Each number is 128 + 24 x the weight over its row's rms, rounded and kept within 0 to 255. Layers, rows and columns count from 0. Numbers have three digits each. The size before them is the row's rms in percent of the matrix's.

# layer 4 attention value, 384x384, rms 0.138, rows 145-212, columns 288-383
091:142146146123160135096150115120128104137112193156148160116107134082106125145113125148145100126111117112151139140090113141108103123122116119064124090131101144147140169086114144110114172111124107143143126130101134133140161158107118104108123133122137129129128146085114146110166145159144106138
095:175143086111161130126087153165158116131132122123195121170139124128130138134117073173115121110121097126089119098096149136130112121102117126125072092136113136133118112121111186093167077124117151155140129122121094111155130128151110145095121074146139092133161154074144146103121128109159121112
087:119113056097103128104112133116129132121159146169146062118152090116101120133112180163122147152154135117151132110117134124147125136101145149114076124156115139156136168145158092104097108125118186149179143120142141083097112165148138121138135117115109174098145145135094120139144130116134138131
085:150130082067083104169167113140108144155131105157083078099090088129129171129132131178118137103143111116164099086135132112132132125178126140159088082082097179104157108146102070170135100153158117135099163126118132094118091118127106125128146155153107121084143091140144165153125112143134087072
090:120139141164144156125108138160109125100109123153118142122159104108119124137114149112135111154163146106167157182177111122152127127147151087171162128114147102106164085097146136129101154107167116141121098126115162110120119111096121137159123126158133153111083135080158208109126117096106139153
097:114132127124082133167153140113164107117094109146135150137172114165138145144133156110158133135121099151130126149088161094160138045146139139080151124074108145160138087133167098111118104114114112128110144138120169111127127114146132093087053128088116143130117130135095141166112107141178135124
080:131132114122124153150124125143150092158087120130162112098118112124110177162141113152159141105140141147183119113111170141130155117134113127125152105118112133159138146133153102117143147155083119092089128147138158130126110142131093101144118137148144113084181140093101132138114214094141080157
088:062118123115132155087121117129136149128118121139120138131133146125111157102127139146162104182144136148119131108134109101111161154125128091103169114134121129150132134138100140138103143100164133142130140104111115144124142149150093158120138140122097114161162147116125133108130147155101115107
076:130101153099146131102122106143140125149111134108166106066129171124163158115106106119159121145147139145185158132087156149152153113138104128162138109117108136179134125141128147148147116119168120141113114118109145094139122116100171107100144123131158115124158131106141149130159133083166170100
085:122136098142114138170136129061139132101124135109102077127146145152153106097092074159105110082133158133138128129138162142154088101146117136138147121131127135168107174115163165108116131140123092113127119140083119155137153112129155129113125086128132109150133149111096159117140143099192093119
081:160118106111134104136115095152113128154128139111135099137116120089128133126128159117124098131105154107129148157098149151103099143112142125125160174121157193098106158124109087146129157095109137127111108092141136135139106181122106106132139129114089144167177176119160095134106130157124127131
080:146140110130146119133108174156108161143101119134160153126104113167134122158130136102096128112117148113096098123110127150110099167098128131128160156098079098097148164149176163140121164121103119119151126109155150163128093158120080154104095141095138100116165120102116132156137135139131111158
090:123125152102148125087124110138126147141089099098126170102136150117124150104129074113155114193098168152142129093129129123109136138126163133076120103115134119146119124099161161084140116070144121142076156118126139130115128173143166092147091180133093132137129147095089126131138112101146145127
085:135157149122130166114150075117135144127152105114105143096146158086072112114164107115173156127115101093157115143196154155153112121125140125153139097149141093100119148107108155163150076120174166114113071128145137121143104123143131115165108121136146118150105130144133147108101134152072118112
095:162127134135120141111139147122135140178130161110168143139154093123129128093146145062098150120132103121107148152119129138123077099137136133135119080136135143150116158146130114100109155083123134092130127116143113142073171143097109132166150152162154119093160122093158105169188163140101092088
081:103135109102102119143086163171108149107096117138150147154088082118151150146174135115115110072127106087131125136111131125145154132132111137142148111133128202147159076126084173147140134111139136175123159092182170166119165161122133093120152092149137123101145138112112139117091074151130123133
084:110126128137118166108171147072188118093111104089065129141117113123105113152139107155128081124164138115114104109182192121084094125110151138111134146105102088155087122121159128156108152145103151116123134153157106130141106181131168152149109095165088133126133147151157138100142164165136128103
085:116167157129090125142113102142128166150146139111135105136153159138098132148137120124136135082147195114149097106133124152106087083122121133084116123123121132115123117158101167095103127111133150107176165126151095118118134102162176105186118149122142145109126106110087126121116105113143133087
091:118155137138112143152130182160145111086110116157173111158120208123128122133149132158126162060126108116130087138114118128168120154148141125173094148102114126114149133117106120159140141144155191099137127181129084168135132143108171143167167138135106161128157111150147134116115110143166113131
082:100119072180149159135136107120160120115155154153100129128114121141152174140078099111106164137163167166125124157130117179117108109138133052074157112097146172159122114106099128152126086107154144118161131131136162132114139130144123156099126114149096161128100135172133117107135142165146151140
089:106128152155102150123152117092116146141132128132130107142155077110121097132093080156124120147159137140145094138106140131099165126111143140110174117102084159149060105103149130127139133083087177102137175178084125091102131154143104075124109117073132129077163107095149129128151141106131134128
083:113143144108177097129097131114121125069121134134142104138100109150147155136108157138119178143162112095124137129191172159102181103109174167104123148114132151141118123118122131070130155126138148120119126132153171155128177181139145114109116129116152124121149111151114140150154158125107160126
080:104099142113098167129132088167135124088115196133102115157133148121112147161122141120085067130085146159150135166108101122156135135133127174141107097156155128134159088146113134150132108157104103109117138163110097117150076146076122156144133170126111090120148118117126144125147138151122073134
089:136138178144140107172093116162089140126166131128077125130141123146104151150162139082083148120164161120146142134105101153110067104116114174148130137132100170125117107132126127128115122167117118110119171095137129133096144141116133150084105118122148147135133103112100101119150102144147150099
082:098147129103113137159150100121139133126119110151096131128094107119119133137112142117156146144140136106133178113173131140099138107081147123097142102126107143141137113154144151148104127087126167090123148142110192148102144159164108076109080127120117151132148109109108159146107119101104089158
095:115092132150117128108152141106141136118128125122120135169112135113106133142161102149142110084157146111150127121134111124129116140135148137135119119119127078136122142141104147099141101175100150115127085105100147152115148177105105128087130112106112129125080133138140139123175126122100118104
094:156170157134163124106166130153127133119153145118118123092117129128139182159132110159100123174119106163138132115105111133146165150157138187118120154130157143106137130109144123104095175134108162116117130096114088105139152175099087106184129101107118178129122153137118152178104114124179098152
078:111113128144075129115100158157159120112102131101171121146147126129144088156109108121121126129147098104134105133092166126119135135122153137084099106109134134138175133081157125114124086075162125137144152109084154139144153138108155134144148102128146155137123108124153145109122136145134124169
089:133133171112124135173133145110148123157143073151135169143136136081116115116128121128101114143174160144131110111149120127106127100131142145073148145121068102150115138139142080137162088073108141101118165159116130151118124149118161104138175142153129120178158106115115107121103108127132146130
091:112119099111104119120104107155149122130134105104166154136071116125149134130166116135164158111134105103114110127132147127121147156117110063178139130146079102095123130080087130128089149082118164100118141117155103152113158123109158127126131118138157169136116122142129128086129085117132148126
095:120143131139129128109135084110123149107107177124123105128146159103122119126130117162125104142137117164135148130146132093116133159121164142121136136136134146197151141110079138073150095144112167137117075128143121122094114082154122087108141151144133152138134155170142073116083120139137095117
083:115119138127169137155154093130141141150116111095150106122132114138101138113166134096115125161153106141145149142121054077109128115136142136160143137115172107163086153114113104166107149130141118079162146078147077137131130147121126143121150120142122156115158148146145134120124122127152186160
088:113110137181118134154173131092098112132137152112105111130149107150116107070132124137089124108165133141133121153153124156127118118165130113160158126180162131105134085097121098144148142159116105130135126155095118129074142150155146152183087139114132153117131115126106140090148126127137116128
080:115162074123160146091129107123136141119137090155109140126112153130074131161162133133136122175116141144129158128144148136142147118163102114148155099198175161131106171137131135094130130131129141092124103108159152190150110095151124125075119189139091168130123127111137126112132165121128160137
085:122127105103104107121145110147128106131118113120142116113064132104154105147123161159102105100129153126133103147079146120129118143147133142112103107123139134103140165112145132126140113090115117130139182145102157137147164146100115113182169113139082130131142117137119141125110144119150118120
097:136128131151097165096158124125118173137137106161151132135096088121120097118160126125157127090131115168110155159090111112127164157129153110195119128117110136081135104141145131122136116152105091136138124119105139093135159132104115136140121169102147167111126130116113073179146099139107115155
084:173148080102152131143123169101125127119078099165088134112139128124117138099107145157150137145114114178118123130106166156164125156116143097181095109144134135166164113110126126152154131116071094133120055128105139075123197131104123113113119119142129117149116157152106144144138156103137144141
077:145142137160160089106151113128102120119140119107107092152120159085114162140171140097095179061132116148120129116129097138091137125137105109121131094135159142140120154126126137111128117127115089104096138128140108099116147140129130069161116115163122155136112140139114150117105075137117141142
087:120134104123127121108093104131154164096076103173133145131116148106111122157129178157179126130129150102154121116119155148141152125112119107102168095133134157127081170117136087152126140120117130136115102179102104120128119113146171169191157124144140103140125126097117122127146122144118102115
085:129145153131129121127076105141139127119162116113137149109142105131130144130126129114119091127107122132158128119100108160082164114138109152148126096060120147120121155136171132129165133107134123121130123140140160117068137106074160145133106143131167102075130166141179127114115150162139140107
084:113153129139155111126137135146165132146133130135162106127133110101146111125130170116148161103150152124133134129109102118164120146122102117181127115130105192152133118157185122116106165120110135109141110135133115125146129156118111121099131131135134148097100116135065103189172167155081090105
086:146097141140163118138140100146132088156108109127146139132132128104107135174154111163186116089123136147145136141127096139136147198125146108129109095107126151119159160163137102172153156106094095141151129082143162118102116154129165145121141120110117143088155174117089134144108141083129091143
086:144135155109158132099122090125125082122154139101124103154174106155148122105094125117133157060109119106112123104104126115109130130146166115133121097159138161092146130112176121128176129121103131105116134095159118107151143121157122127179133156131126124126144155155100145101137106174121145121
083:170116145130120157120118103140104110147166132117145113149090147132148143107129121141144118095122119135143148123118132193136078123136128111141102152112111141120114110107104136131097164108107157125138085137068123151106153179126148116094161099119128135103158150107153163087141178131139151117
076:136111129124143112146102109112132161158125137136151115118142142160117060101091119114171166114082199144092124112126177085171154136122153129084124104136114098127118166105087084124101129176128128114150175114127159105097160156120106124124100082124111133096100188135102118084130115157132138081
081:182150111144160073128121129119121080142109121122105197142111113117098123116140152109125119106149129105111121127122110144115111132126146156140101148124149115160156129130079134108135149084094129151147147166110130143114124100158154129122087149134102126136153107110131134146155123109118133125
091:146153140105134103110109128119164100153113130138120133117141150127142134167126108136108119148155115133106151179116104139134148155147109136114119131085085086156126092159111148121116182135111160144126161092162076111131091100115169116144117125091110150102146093119099118150148166134125151103
115:119163103120104115126114133080159094131140121124094169127104129148107115135155126150119118167144126152144148121124117179126097139098107145148112166129107105158132124069158122167120131127106063127097108081116151110109142154104103119139107088123103118165141144124084145125128102198120129106
113:124107127148193151132112145143118120084108135096116107144126151131090121168149136134105135106154141111091122116152137087144113159129126125106091122079133097128155128132107133116117148129166098127152129148135104163112162098187074091127106139140140144120116122140138172094122117121120163111
114:125106099118138149120120138096144135120132098123134133127123096143118134130140173093121106140162122166177140114141151145096120131105098152132117109160130170118121128102072111068124126134100113110155124161147109156119144149097145089148185137125108130168116153122093101110083173119120118157
116:136114076088081117151115132118140129151129114133139137110131122113128124138129098133118150144160135120125063133097184147114118109155141128131131100131108107129142116134152117130083197116120134125121155116106124113142175115153146146109090165117134130126143102143141142133102153143113127126
111:128167115135163130147155133153141191115129138092114086115131116111141136153122162130092117098124103109132147143099082110162132153080128106095113126120117090195155105089098104105114125124131121158119096147107193139123120154083153101131116151132101142092150132139163106105157141130114181136
110:135145140084167148164152122164126136142093116110177131104130082102125136148107162151165134125108208122127083121137123145156109122125096184107095078130150128136146113076140139124133175131120171166125146118138147158111113139119107137132143088141124134119147107097144106147140119094122127116
104:134143112134107142136132150122120116130136117137104175121132122140147124144124127123158142122224056163132146174137134104089139100121095137139152102134132129118117099133142096127124138063161132130134115128104129140133113099143168110114185110153110117103122104076118111161107095098064132085
107:131121109148126098127167135131140103110139131076127112129158161131178135131156107166154124231120123165149121100140142146127109118144098104103124167116157141155107104124103113140134095125162112103084139153090129138129125132128132140113129141148156103136145157116196120113127153144127094160
107:075137158140130119208138109155107129140133122151114101129169151069147122184130109117127148145130092156138119128108127182124131138117153149090139126132120152108126117113145144131099106133111135137117115108131148134109132083101163167150097146150128135158135120126149149095105066142113143112
113:139134082127093129142108093133125115151145117116132123094138147137116118097172160166116133117147085120097165125140142067134147136112132119139130129103169114144141113095152089134090099102122138145116140125109109176153093137165118106146124124114147169163102137124134130108095132128122106124
107:132116129126145129155133058104159129151141127129120171149131153097098115160165138111169190107152177133142187142154122136116142132066120164146144117116149125107153145109130152127128117175150152148142092138147162148113151142125121151123088108130098122127150109065067106137107127118118132110
106:121147158104130127137110125151116142126124158139152079138131163134107161161137134138100164131145120156141192126089127098162145142161098122128116131110116100097121144172114112130156114183110142089158157128130146116132146126111186161097094126144151114129115107127115119116135060144097113130
106:132151135076121075160122111088124129098143149093151150155131118099137117155095138154154103154134119158186087138121166165191130128156082106098121130135101136119136132111131143137096161125126103110095141135111141129134124114081150140093115110072106142160128093102126111110146154125097099137
099:117129122134127153163092113097112126132148141123109145176156140065135126146177150152126157132142113151107138112086112150159113108093124131138130115130151130170148162133146141119093166112113102141137087157125152149140136167094125102130127109128166135135158154046118116203134156153084115150
114:131097121110135144122148132099131114154105103090106083118116145137153110111106091119131070115131084161106123152122175142123150165112112101123117144124154142167105174137120115165106124142097125116129140124197136099122119107139108146099122121107108113112129128122187128138112157136138141150
102:108154163104128136126144143104115119116161174134174094149101153122102161132119107109110147115072163085111137110098151143114138127131148134140101122133156120141119080103114142111167114092145123122122105116121087082071118120124131097099123176150158105151205145139126133149072156147089119144
110:160118109100127145127132133170106128150158138175128120148115150106194127136129138121101130162116157162102095136122160094127111124126126087135129129156116116103140125101098088127153152117146136130119056136136122138135118109111134134124114129135129125168120094115105069152186106141116139112
109:113155133125126113103171128125128112122119151143132124143132120121178144125144132157135094134117146140125148124086129184121123117128092146106092128113132125091143135093133116116108133115144141117152115125158151110146149104151136156123108127100123119130142155116128102155142128112088104122
117:129136135120108096098142178087082125123144112109106119080110127115080153138109090141143107154185142120138113135118119112148089108135114136091103146115131156135149125073125133108132148127101107112148130102130147107129097108118102080103165116134151153108110156131113134143138121116145147120
112:146119070081127093125158148135143143137106112102193124161115122113125126164151141154104139102128125136149138126103143142142104100104177131140160151119125137102103117133145096111115129147145108120155114095123145140135136119132101168119118141103132123148119141085091116123158163165106116104
104:115119094100112145091110145140141133119142117113099107102135134138118175119118126122157106145132168164168141133103078101145102131124101141115116128100123156140110102078133166105126130160171202130077149157158116162156089133112100116092144139140161110156146088095129114117122108113102092117